From a checkpoint of a small transformer trained on Wikipedia: 15 layers, 24.8M parameters.
Each number is 500 + 25 x the weight over its row's rms, rounded and kept within 0 to 999. Layers, rows and columns count from 0. Numbers have three digits each. The size before them is the row's rms in percent of the matrix's.

# layer 10 attention query, 320x320, rms 0.0834, rows 68-319, columns 160-199
080:489506508513540504445484480467503489516453491484565490516498509524496505536501477544532496491503523483516511507502477471
077:510512497476500512500508420491494532466531496507453470483519536513549530540488553498476493467501477518467511504509482462
089:522499495511524487511486515479476473477488496498530502505467502505474506514509452514523474537523526481526486486505496481
093:518485480499470491498476534519530485528457468533497493487512514526522498482490481504481519497483510498502496509513495514
099:475546499495481480479520547521482557523515506484512518508497495519483497489547505477463524520493481495493502495482435549
099:517485511479487473515518461514515485504521506465497493514485492509524512498529527511528522501489466551492473498479539493
100:503525485471504524508516512487531522494465507494518483476535486531532536511493471474484541453505499512485520480487509503
094:488469507475501496457491504477472492537496512503486469491511501520482493519553507514474455481523485500543495474480503524
107:505510474560499518475484469494524507495517466487487492492530473485504485550480521514431488506506515554503550489486491478
124:472500515480487478498483521499502483506476509551557529509449467529413504483481482512520525523488455537510496504508473466
111:510491496463465514552511505478499502530534479469457455500515516562547527508511531475535520477478551529467472516481472505
102:518522493530488494485519456530423539459512546474469531500474479504508506479518533482488505505517407517502489474498517522
105:460470556478467527514482539507566570509472470529534502499471507472485466535467500511480486480447531573540541522486516464
105:519497515576513517477545490503452498472495496464500504506494503522495485523541478491478499462517474465525484484477534524
104:514500509491481497458507450499479524481549479483539525515464533499547505439507513492551491493511441501526520472483514510
091:501491472489522522449506520483456483482527539477449516517491522535427497448524470471516507496462501458446443521505456494
098:505549515478523484478494516497508504480518483492526530445489489461504507522507515505537522503517504514503522481501493496
088:510526514439471462499516527499549468488470505464517478500512478490485487559510469513497491499518488504487526508507452450
090:497505492511511486481472509496495487504469479498574508516456487481541514467519483497515509499508548503535451514508496462
093:472490530509511534515499515510482495505473512524541508534506523540519496507474520504482528463486544497509487509505508527
102:492473532461518531477530428481501500476503551491519526492490512461545495464487512492520446508502506457517506481471512488
092:485485520450502489497491500547552469498439509532514497515508510491443480497481460495498520530480506504531474506507478464
104:515503486480496475505497501502478515466508482505511495540458459523502539529517499530522553503532507552531499480500466467
093:537472463475499491536528493501458484486530514462436476500531490540540529540534500486506465523537490470494483480513517524
081:495503532457498525474499511534490488509439538494564541468526477486445479493529490482462522463525484499521523512480519478
090:534525459505485440530508521510536446511537516508465477506510475568505512490520487512478499476517459501446532487510463500
090:503483548483510540465526484516480460462486519530522513470442527478505519505505504471528521445508479487493448493440496521
089:527520488524519500508517537507449545487529478520452510522500522534475490526483482528452483492519515510517508489505506545
088:492536474473481513507487505528526496525465534524451506523504496495483506518500475504454495507494521502520541493484521463
085:486517518529500458506493500541514519479491502552515501507518511500502494530461469472441480481511501505528561505505481499
075:489500477500515504518506541547523495531487454486513518504462476468471511531521551543526532436494501495436509517497506497
072:502432523487495491468511445447492521499479485533529532502475539534490487454485555483519493508491486493471472491475509558
079:501484523474493518504525543504491475532508509444510481530481471511479476525541513499560567529491508530497424512470544500
094:503471509539476488467504475517536524489462501499538482501574480507536526507506458494468466480535524469546529512516530500
089:476426493477484497543491566512507539526462480516578500493516465485480514509513526483534543449491504506492520517472467494
120:502552514470508482512511520474477480504510499506493512508438517506527496501493510508518524512483459508481471498496453494
100:477514500488515534533513470490482489506536470509499507520478495464521486501487534537512535507491489499480507497450480494
108:509479477564504511466518504528525495470479520497501505482551455479508488516503493475501459493515488450507564519502521556
116:512472489498482480466495489503502544516486513470487475521538504522502499478509490465478502514501526510491500477522558506
096:489494477530509483450458471505525509508496501529522535499518511498496491492487494510476430475514499497476525516523500538
100:502478499457490477536479548501528571477452484523500494529503500520489476508482492520494541484494538513493510534537449490
088:494522481491495458460502529492528441486496495500553496507448523491502495541503523497525558535506482521506522498455486476
102:496494524487483470476512508537513479487480518517513476518449455474524499521518506461501496515484480493521502488471495477
107:506505510555480466485522456484486522506492486444465489540550458515502505489525473504460488523511498491492501498502480522
113:477518483490483497499512523480425512496529508499482505474494529493456518452517518457525537522497538481499471489497510519
093:472489581444498518498511476489517484528532499498520489471502512496462501549508551484537506490486529508542501512487507484
098:481512491518531475502467562496470543496458508563477494514540462496450503484480459533477521499486489497507500482508512523
086:505506516507518498489483489498501507476486468520502484519421521517496505539490477496534521554493498571545509498514506438
101:493532547431497499491500509502523530481473516491513508496476501462450507460478486464523493545486477488482512497491487499
105:513525486527526536505484543481469489473535561494478509466519476519517515501529507482492514454493542492477494503485493512
092:533489508474462474538441520465515514515486478484483487502487469506565521451504512508515456459507505483502518493527527524
086:501550475496511507496485447514515526482526488486513490501545500526516499511507490526491485548517514516469487494514544496
089:492507518497491463504519530494475486527524516512443486478530517475436515506495473466495524526505520517512482502523517552
105:472472505496470504501479506530526506537459542533539508488501455472453501522500449472510521495506501510510509511516516525
088:505501484466507528519518494530466455498482484469490486518532529514513485489490545451490458543514478502470478501504509530
084:508491474518491516503489452485476522486547484429466468488494511530551470482525519481528528521516456508497510491515455489
104:532481523451520511498491448480480549510525516451451505539450549466532466476468529466509467477512472506522480530484516510
073:502490504495508495528488479509525494489468453504484452519494511472502506503472537532536497477506522458489573490514511498
094:497515476530556549482514479519486477484459464517509507485520504478468503558500495496443495521500521492494527504498485463
087:500517488478546535505479511528490512506501485466521484498546473526471490541528481521478510484507540480495543500571473516
100:518479493498510494527520544486487482512478432536544460504517493538493500511517494518501511497484483483493532501531519498
100:487498513469505498491500497468488515481547480489475540517476527530473495488526529500509513485501497454479486477483503493
105:479489476487519484509492553517490496522483500514527505512466482510435491507486456514503542505504457508490465488548498512
133:493523481501508557539497485506544506509522542481441515479484524446481479528490554508525477490486541517495470498508501488
112:489499514521512495480494498485478519525505529518540531499515478482485497495494474510499552488496509523525464494503499491
125:540493508507485514490523480495528537473522510474453499515504532481551512526506582436467474478507497464504465465488513476
126:507489521496505503495508524487468488493479468552534486507548501498512493506490503516447496554498530509525485491514462472
101:523434481495484486493499541503530473478479474523490463502543503451485492471524507479466458523503474483503512496521514483
121:511562541528533504506526494472466541519535519529483519498501495480539492527474544474473506530481501525470475517470478512
111:490478508477475515509532514515532449500502525439558524513459523481488513529475502502565509430491474506488512508486508494
111:464480482477532512483530520508541531476549546494516529503508507490453519488483498499475495451485483496475531484472514527
147:516472474479488510476511516480483487505522471513456472508515509515497498497501497500534510479513522450487450491490499507
105:515463541571553490471488508505548441497494531536496496510510517491470479502482500491423503498503472520516475501441500477
092:511512531512567447485528465509472489486519492491510501494491549486470510543509499554496494480473475547508530485513512526
106:502498483502502496559476540534512476497531480549493524501499494479532498540512486514486468491489490525479518540525478488
094:497491487552494477508480481496465533508484557512481541479489471499457510452484485510515498478518500457521487484480496485
100:486496480534463487533492543551502541510481505532536529476461472522508490491482506529482484481472471544545517499504465525
101:514500503528465514478516477504463455510510512482484503513459503510463497494478520475463477503501489466500486462532492519
084:497523452537522523462493471529455463481529484474489509495500477475521503484498516511531512546499492476539497491469518479
099:481504510560478503464481519501499525523518501511476511497472466455487489529506462515543465530515502472484549512509482517
089:514524479523518537501509509485529526482507518440501523492488543480494503512522521486490502492482520484497515516516484451
085:508486497454468527481525519447487459531491453455505462472511568536495525539511481486526497508536529493476472518544527503
087:511493485423478491482468524504521494535498455553481473512472456488528491535511517493515495520498509475507460501493507478
086:463493512489503495541444492455540515544482525535512491491506462505486484499474531459505509484497527511491467517494509489
081:506487564498496493478518467520525517491515510504497514504479499464555519504468526505486438531479509482467491491504454540
097:497524490497503500551542432512485476526489474528465510476521459533471479572516519518466514530477503529504473479514497487
084:481503506513465535503499508519506520488505492507529461529478538523522520516534460510497556433509543516495531495529437459
086:468460510507572494477556492487531520526494561505467525471504489512524512494479512536439458481520501489517509505503487534
077:514468484474489453452494512502534497464451486449460495500487524515483500495502485519455502473524516534548499472536513510
095:507531480507495497481495533435512469519540504524456489470508484538466524553526470500519525531488543452452479491525478526
088:496471581552472509470513506495492553479510527495540498478548495538503507507511478465487527426497521452475496506476499507
086:516550502472514508477497481473470493494492480493503511490479457464498491538496484486459484507500473461491545502501519491
095:495439513458509539498510488478487539519492495505488492487517548449531492456492544493484494518539504508522487511557512510
101:505479502522519479473511456473481495485504483519537493515500502553507514485482460474480525513477467496527522491501459476
097:486490501533537530482534471536513516531514522474441525475508495515435509486512536486512508470480499494487454500475498477
111:487457468497431550495487507459475471473527494496477495531472526490514486494522504463509529503510502459493469483502494501
114:482530471464502504510506511530493516529552534477485491479491491500482498500517520492551513510513517471468482480519521518
116:521508493493459482461525509500494486478487504537545488484513503528533496480502468522467496517528512500506547516545489492
128:510503496464507511554495541511507539502515513506525532532495536504508513541502514481509499490482470529501497483485474516
124:510536479544491498461489477517499534465485512481551513481578488522532506459502504480482479485505447478535489484463450531
136:483495490445523482542509509517498504529550534501497490498479515492485499525473498505503511491484507501477540490513576531
112:511491486478476509450513514510476488477455477477468512485535490525499490479486488469528485464540502444486488503523503521
111:523502500501510463477516504525468454484510532440478472507493495564502536492477522461484484488509476493499459499463526490
103:514523508471465512493468538482512505506481481540588529516478468458486490498518471495478459536482505457487523500447467506
104:494494500502531494519467496482537509492485478486488545504499510508521498536452500490502451511478416533472540499487498498
099:509485531485470479511478523529538513501462477509505468494522521536501514489516541517519499493503509513504501477477489469
108:517479470510478494488494498490480468493479526532501482507509502434517500482501473454535484572478484485483485496526507464
103:517475495489514494432496508487545496459527490474480474468496532508502526500483485496500520506486523492481515509482548455
083:508499521430445508501512501512526480508526511490466457534488495469511512506481504491526465499494475520468492493489504521
082:464523523535490515512478490546457500505504514500528511548483453480490484536509492517492513512496505527517517476525478499
087:510484509457491550542492506522474540504457486522441509535485478498524484520494490505504493512481505471475477505536461460
085:493513498509495470478502448515511466471469441469551471525438516519510531512503489508556542494509526533535533457522545521
091:498498530509471475555507488498559534502514481505539512487501528466458498517487528532516518513465500518509516518511502505
091:470472486532522506488528521500497524504447472544512511484527447502502508471506523513488478467490483522517515506465479483
092:502492494468560457511487508505496514548526517480492509471520493526528473492491502526520447495502464536505508519512552531
088:518468438459493519457496533480460496448466439482505525550450498490537505467535492487547507494508484454477525485467464447
102:491512521513461509541510516539449515480512506498461492499508521477541477509513544494490544517500508544497533491504496535
088:517523518536500523499496484525577509504471502489552518521519545496514518538515502487497525528509462520481487489476518522
085:510591525476476522469507476514497415465478522495445487476511530498514465505468525453505483528543506470493451462509509485
090:498534492464480469491502536483455478563532515488477487510518492499529495499512471489543531502526491490460471506483500507
096:471481502510524542448473507453531500506568488491477502463488495440466475492476528484498476487514474481488538509471538484
084:509525507493466482538508467497562503522479490521498527493498527537510531485476501527508564448480496510461493492527515508
084:479474482506540535474487510468538468489493489500519523506518516488482493533558461497491504496501515490494528510512524430
090:474504488490549511535479507506518473520513532467496475516506470455488505520537502528465499509506506512506525501557490535
095:519510535501483480511495543465481510533462470532518481447544526493572463501500517491523496509489468507527497512489456455
098:499489515472494529501492467479538533483505509515465501506507497514506498476490503478491492493495488475520507496500486545
094:510516484512538524525536510466490458494523485505500512510509505487500486570526473532485519542514453494513483481492521500
094:494532509494497507517490491514502529534479483509486473503481498495434507534519534532502501470494513524547522495474494511
103:492521515500530546440499541519473484527488485520572504492467524496494499516517477530529503513496491507506508480447489491
092:514469487473494496534495549502556512506493491504458498511488495498486506509518516488529463480477497510454519495509495503
106:505543547490531534533494507463457496474469480528549511488497469482491491508488491506504526561496508496516484496483482489
120:519491516493541490460493520519526518469509465481497488521516510496537491493497490489480504506493543512451539525541516460
113:462522484477535544514508510512475450504500503512566517508464465513462508538526470507547539518501478489511493520476473460
111:483467505496509490536510497468498546521535516529514495534439503518522503512514495521530542460501495533488489498490535501
104:496529469503501535462537448528504482502501486517498553489473537465520485481496521500485524474511488468524491483493517523
107:541494492552499533443532489485478525465490524493464485513498514476548501497507487443522536477502519504479498498496523547
100:539506532529517482460514499450532510473507497480527509495496524492547468502490508478496484530532470482498538492554491501
098:486463494479494489464480512515529474482482499465496512492503469481498472522519468476514500464486500471486535510488463498
115:501500505473517481534489504499505525531480442497473489513495512577512510489494497513520514533496494537472517509503480476
094:541511526504476517487497458502509526518454563454521492522462502541525473533483479495499535504538482532483540495528534473
108:463541506457502529523496479500484513527486516525498528480458491529446490525472504520482494521476484484521538501485477493
096:486482521524469527465503498483492480489474490521487523477467444490501501475460498443501495483519474474499522498510501490
085:528561490541509498461508505489471497478573526468569518472485473477527504466502514493564489504498496482503492496495447528
097:472493526467488539477484555534481445505497542538526510482494474500430490524483497515468487506470505467489500518496457521
085:497498509526520508514483550509530444477472535540505499494486486524459498503515511451481486495487475486536541505502481484
075:514467467467530477488507525531523511529438492508504514512512505510507491509494530481460501476518491515501507501489530516
085:491507503424481496491482481510570489488491477510483515524487514512474495521493489493519514506498521475517450494513498473
075:526569563511516565474510467501555513503501478460493508494501528513516487479501520425501530500489502517521475487472494493
074:499506559474493509511505478493506447499539531513476479520517517454513503456476490479537510509493526462477497505514474483
086:483544440508482481447496511559520472512490456497467493535511483498449483516512500535462514544541494520523491482515497488
081:498496497489468501486513495503493436483525521516486479514498509535512543525520528506505530484505522512492509462507478447
078:510465492469478526522519498515543546526499534522509513495522503513509487489486500486494495519509539460555499486465499518
083:502536541514500501473491507542513494509440498524557521515495488542493533499541478524473491469510441486520518497513487504
080:469525488483475494423518549519531524512514495543523513507436526546536513494500477506500525483497471537501516510511491491
082:477463556474493490487520503534467482529463475521458503505522503520519526489461490466496489456498562496497537503452468541
079:506499510491493489541487552497473506515493497528492496478486537521522528527498509554453496493489498471528513501527472518
104:506507497463506502485505551496507516538530477499464501491468534464517507517518510525498495530512488531508491503516510466
087:514509513547474465503503531496479530497454478540526516460521544544518495458507537483495444484481483485510502501509443468
093:480494456486542529518529487517566511489511530508531506507492492513473506544507522515482513459511487470484465493467540533
097:494480497564485560480510436482546527519511547484503490492470500489495502479491494475511493475498540491481498508493491522
114:476501493521529549513518458492538505512572539483486501507456470469471496502494490496547527496497501515462498522509506493
107:525480516533467508440513502497531540482444478495479499484503552475520493477479495478493443501514474473502542494518493514
109:488516466468513513550508504498517447516553548531494494491463501515474507514502512510536531482501516514493463518523508478
102:465527493524479449523479518570434462520482489532552510515499512560501487458505446526468520482512489532516515496508482476
118:482547494440552519541522482496517511523515500467538495490453495507473483481470465511552526541478517499474508507488546494
112:499453525530486492469493505461501525472542504477473491457519512492558504503483527460530487488512509496494531531488500504
120:505450508455481469466490525526507494502467488443498470525495472522508486484484506459534496512487498530489487518472532470
121:506478475542513517450483486476530488485500546506580524516511477473487489482495479493491461486520468444495523515499523480
113:478526493492455531478490506523484461495479541567497518489473467473452509529498472502483512527528495478518502505525468511
093:500484497503518497539486502528504497504513470552486512511525497526528517519509494533504524531482524533554472506477456510
102:505510520491496471518520513453510510532497505481514502517441524494544472514503518490539467449480489515477562519512484505
102:502487493493482499426492516524551510492482428466521498536487509485542483495478492465459481493513538515483485489530553553
087:500505499473475482468480520490484487556506516510490483532459521516483476475513480500496517500508513520547503514523517478
082:486483476469485494494491485532482437524501491535521507503483478517453488470479493540475473517496507465506492491501511559
087:500546496496461494497503550489506535455490505487486499506478534542554484534528463494537503456460517503470493525495501487
090:519508507471518527502506497525475502506496496474504509530489549547552508551513487483537499518508476539489514501484461523
078:484486458459488544513500485537572479507464519510489498459488480537444506520471464521509504490536485473509533520474522526
084:502495521494477537461468551474489518494528526515506494505540559495489515477493535469519515462464513481522481508476456449
086:516467519404522480508502516495504479501506474464471513500495524529515489497486486542508459475519476538449542508498540500
089:489472482468545474486506569474510449468486461488489507500483538510499499545521503567528491478484488509504528494499486489
085:489515533553489503527472499498498499465508412528473516477496506486481477544519506520500545480533534472530489516520557518
078:532508532505502475506491474492522552501487516461557489510485511449514469491483483489555479513536528532509534511502503528
081:510465471548476508485500560520493428482501478524487491525501490545485484468502505489508470485471512522494518502514509488
077:469519516518517476497488487496509449466530523475498501515536546546534496501520497543505548494496502513522485486491503530
079:463457500436459529481498548488479498501474477548516554451470497507466510471477535463480513504490466506521521498484509479
081:496508447501475496522503509491461460477512487480483523487515504533539526501540475513504503497447524507548486506470443490
085:525493494557499534445476440494506518473446520487500510510536504491500503487508501476456484475502563450501545495506492500
077:528513505546506546505498430490492475460497503528563489496570514494528498514518484493487454502523505468551450513536507491
065:502470503455444460513496437486485454513494485560501507492514437472469505465528466550505523504479492510530518495428493514
058:520515507539487505499501525527452464480487539477500515520490497506507474489456463496530511480509500467546471491461459490
075:491490505505486497508482431497483516516484460521497493502492507474471518493499506526498470561531541486500487499513496506
059:498485496530510512496508552495511501467471477485518517509542543471545488504508518464519483491478516520512519510498483483
062:502495493447517483519509499501477465507495451513478488481454497524502512481534517566504529535485515499471495496518508468
054:490482518512521490473528498489526505513525539442480530479493469477509503521481457516526485465523496516500555499462448518
057:506533491494491517522473463496433473501462487495511504479492482485506492526510530469519528496528538470540489476521491519
058:494507492482495515554480512518472442516449478551534485486477509501483512504499511569451507529487468516502488469503497503
066:468506497506488458500496496511442504532524526494493509507471474476486510445475442525480514498467482467564502492486513518
056:532454500523502495503525511477535467493523466490483516490502479472556494501510503465508462524515486553475496504486502525
074:494531479500498497483505494478507450490519539516476517497438508470453515484478471508487471502489463461530492499486527483
062:486523531473540497547515493527462471509488485506457475519481503511534516514511487466526502531501535516505477503536492505
073:499562503516532508476494466448452514523536511441493508521520455491475513488515526477525487436515492473475514487516494517
086:483481502457505506533460516526526524513447489522540504470505504546486517496471508528463539504506468511521498508504503491
078:500449510451515469527471467503504465491489533542470475498520510490510517508495485522451468528515516532486445522493499469
084:494555487496530507496524424521481473502466560512504518487487465463516509563540490504530511540517495465511503504487506499
093:505462515484474525500498544546499528487485456530520504503501525494503492496505522483467467511485462520536470500471524493
109:518515521528510510480509544454510490508469481482566525524483491525480503536550517521539512444488492491531512505501467487
109:494506509468511517502505478460484544477514518525532550519474477428511511476494541497501468479511480492528527493486524459
115:497481489507507499494485515560511452523487528546494503508552496503481495508510536546506520572469540494515483502486533505
121:489526463516528521470480488502525483461503532514517539465504532459532512479513508531539512537531504466531490489512523529
121:491490499469526532548510515487495492526487471477473500513498485494450477504513486515507482523496497482485502524562487511
114:502488442520518446532492512540533498507478456542537510493497454524507506464505499494503491485519539521498478508502520480
132:497483547503485523513475484488493492544479532528539486482501519537532494492479481520481544477490550553535492494506568522
129:510525520456571521482519469465479493471533492495514508483498516522555514488494536518520477463490504474516487502462497498
110:514488475514498466527522485505523529489478481465474511508468515462522501482507505499482515492495523482510436491491438441
118:490496493456472487521465548520485500506489496501473467535480473517544511487493494531513495502480510542515527481536464497
119:481518471506463473494502520500522452510518506499502504471502493510520486526491492544442481525510530485488575523496498551
120:485469489488514528466515503507504451506467498463538511486491531463517488489515492518506487512538525458512525499465480481
121:490546514505497466485530558486489511545566513495530505497519493587505497519500522498502459485501527531464527487487476496
116:482453489587522561436532497507506523489497485588502522486457513486491504515502469488509505480486497470493499478500487507
115:519486509538562518503511468494517542503512472565505501495434488519461509535513497493510544515503560507478512524502483491
060:512474500461487462521486495446516455506511463511471511495511520551451525520537525489488515534505493492484502470486517490
060:464493514512462510494489449521469460505493517547469524499496489484448489488506479496459503533507518454509532517474482492
060:511505477468552497488466505538523477493504448511488462537509487551489494466525558520453516548511513514530485483498491473
063:523505509521490539469502493461477525483500511501534504527480506467510490514510508496508502497519525464503520517501494488
061:537506512514532522472513486510519514456489473472527483509452516539563503469515504469530527444474484528500462515459510491
066:506472499493448515485486481463469476533499467523488517496524498480495521470541484521519515522534531457506519501541490460
063:499480511492470504549473498505473508519464460513534508527505498513560477468467477468492551501503481478507493517472537504
064:497497496495518464557515552518535535493515475484497472508484528561534483477483521482498498467501527524504501523503493515
069:484505501464533475496494500517569475507508466513523489511486542499529495479479532529446535496464470533512483471467493536
068:510493504537486542471518436511474464490497555505508515495494476458471495519522490521520477520510504481503499491514520530
070:470481523462536450464501529465530464506557481531467502496527429497448496522459504528481450502498471503500532500490467515
071:492476508507474507549474474417507554503514451476501497519498491503521490529475463526504527506518522502482516515528521481
065:505462463452499433472503490510552508527468531487504480497532494538494496475518528517453484540494502492557497521486487505
086:494509481512434501528471564505526511480500475510522505468495524486489502456486532498543514472488484525466472497536461495
070:539518509472514453511520503510454545498515469482462472508506484503519513507511503469491514509527496508470533487524540510
085:509491503486473479542476548482509505500471524514511507498504530532486513531519487510483553508458560507487465494544497452
093:483499495495451495509509528499458506524521471512518499506545501505497483471560524509499526463518577517491498489528514515
099:485523520430503529505500440512483492519490487519492507470486475470432489498508516523498492524503526498527506529489529482
106:512501491472504449529486518535501495492479507511474513521488480517486481476499446537456567452494521507541484496500521508
117:502491557477509471513482490502492532499484452486541484549488545509468508498517490525505527513505480533517456487518527484
129:488505545485490518504500500510516491511480514493516514498509487481503488530506447486524514512505475482484549504528509482
125:506503522501547509491501540493434498466535519520473522488504507492480481512502514467496508457487450475491485506481488512
115:523493482498546493458518522511515505492521505424489473501471513525519471449508471524537463484534490497476503499478497491
125:493517503493491528548490534531522523477474436489501490516505513538492511579486515477486486510485514520479495496494482466
120:500519499504501520575507482516506494500559548524495474472532498490425499513505465533483487527511507502500458481538490548
114:514507516452459532517484525517489476524502475515490505504494500485513466483474482465472509534510484514530494519515554519
112:495447504484551485464518465535483475498480530498508475472547503450506486509437501511515471487515465498513468486496533499
122:525464530494496488520503492517510483498490454473498507540513537534564477533542486512519502530508501490502525484492501504
112:483497532506420548528469464533506513507501510488556505523447485487488467462501489492457471513482499512520505503507477476
132:496471544519538529562491466486510513531495506555436493478488483467532497475452518494453452486482492505510514489501533507
115:510521516489490506495501495488507483488500524454495500527504492531467495531524466462504515527487494494470571500490457459
114:518551509493488505542471536508509512485493504476514460522541512508462506512519529509464476474505557514493525482498485516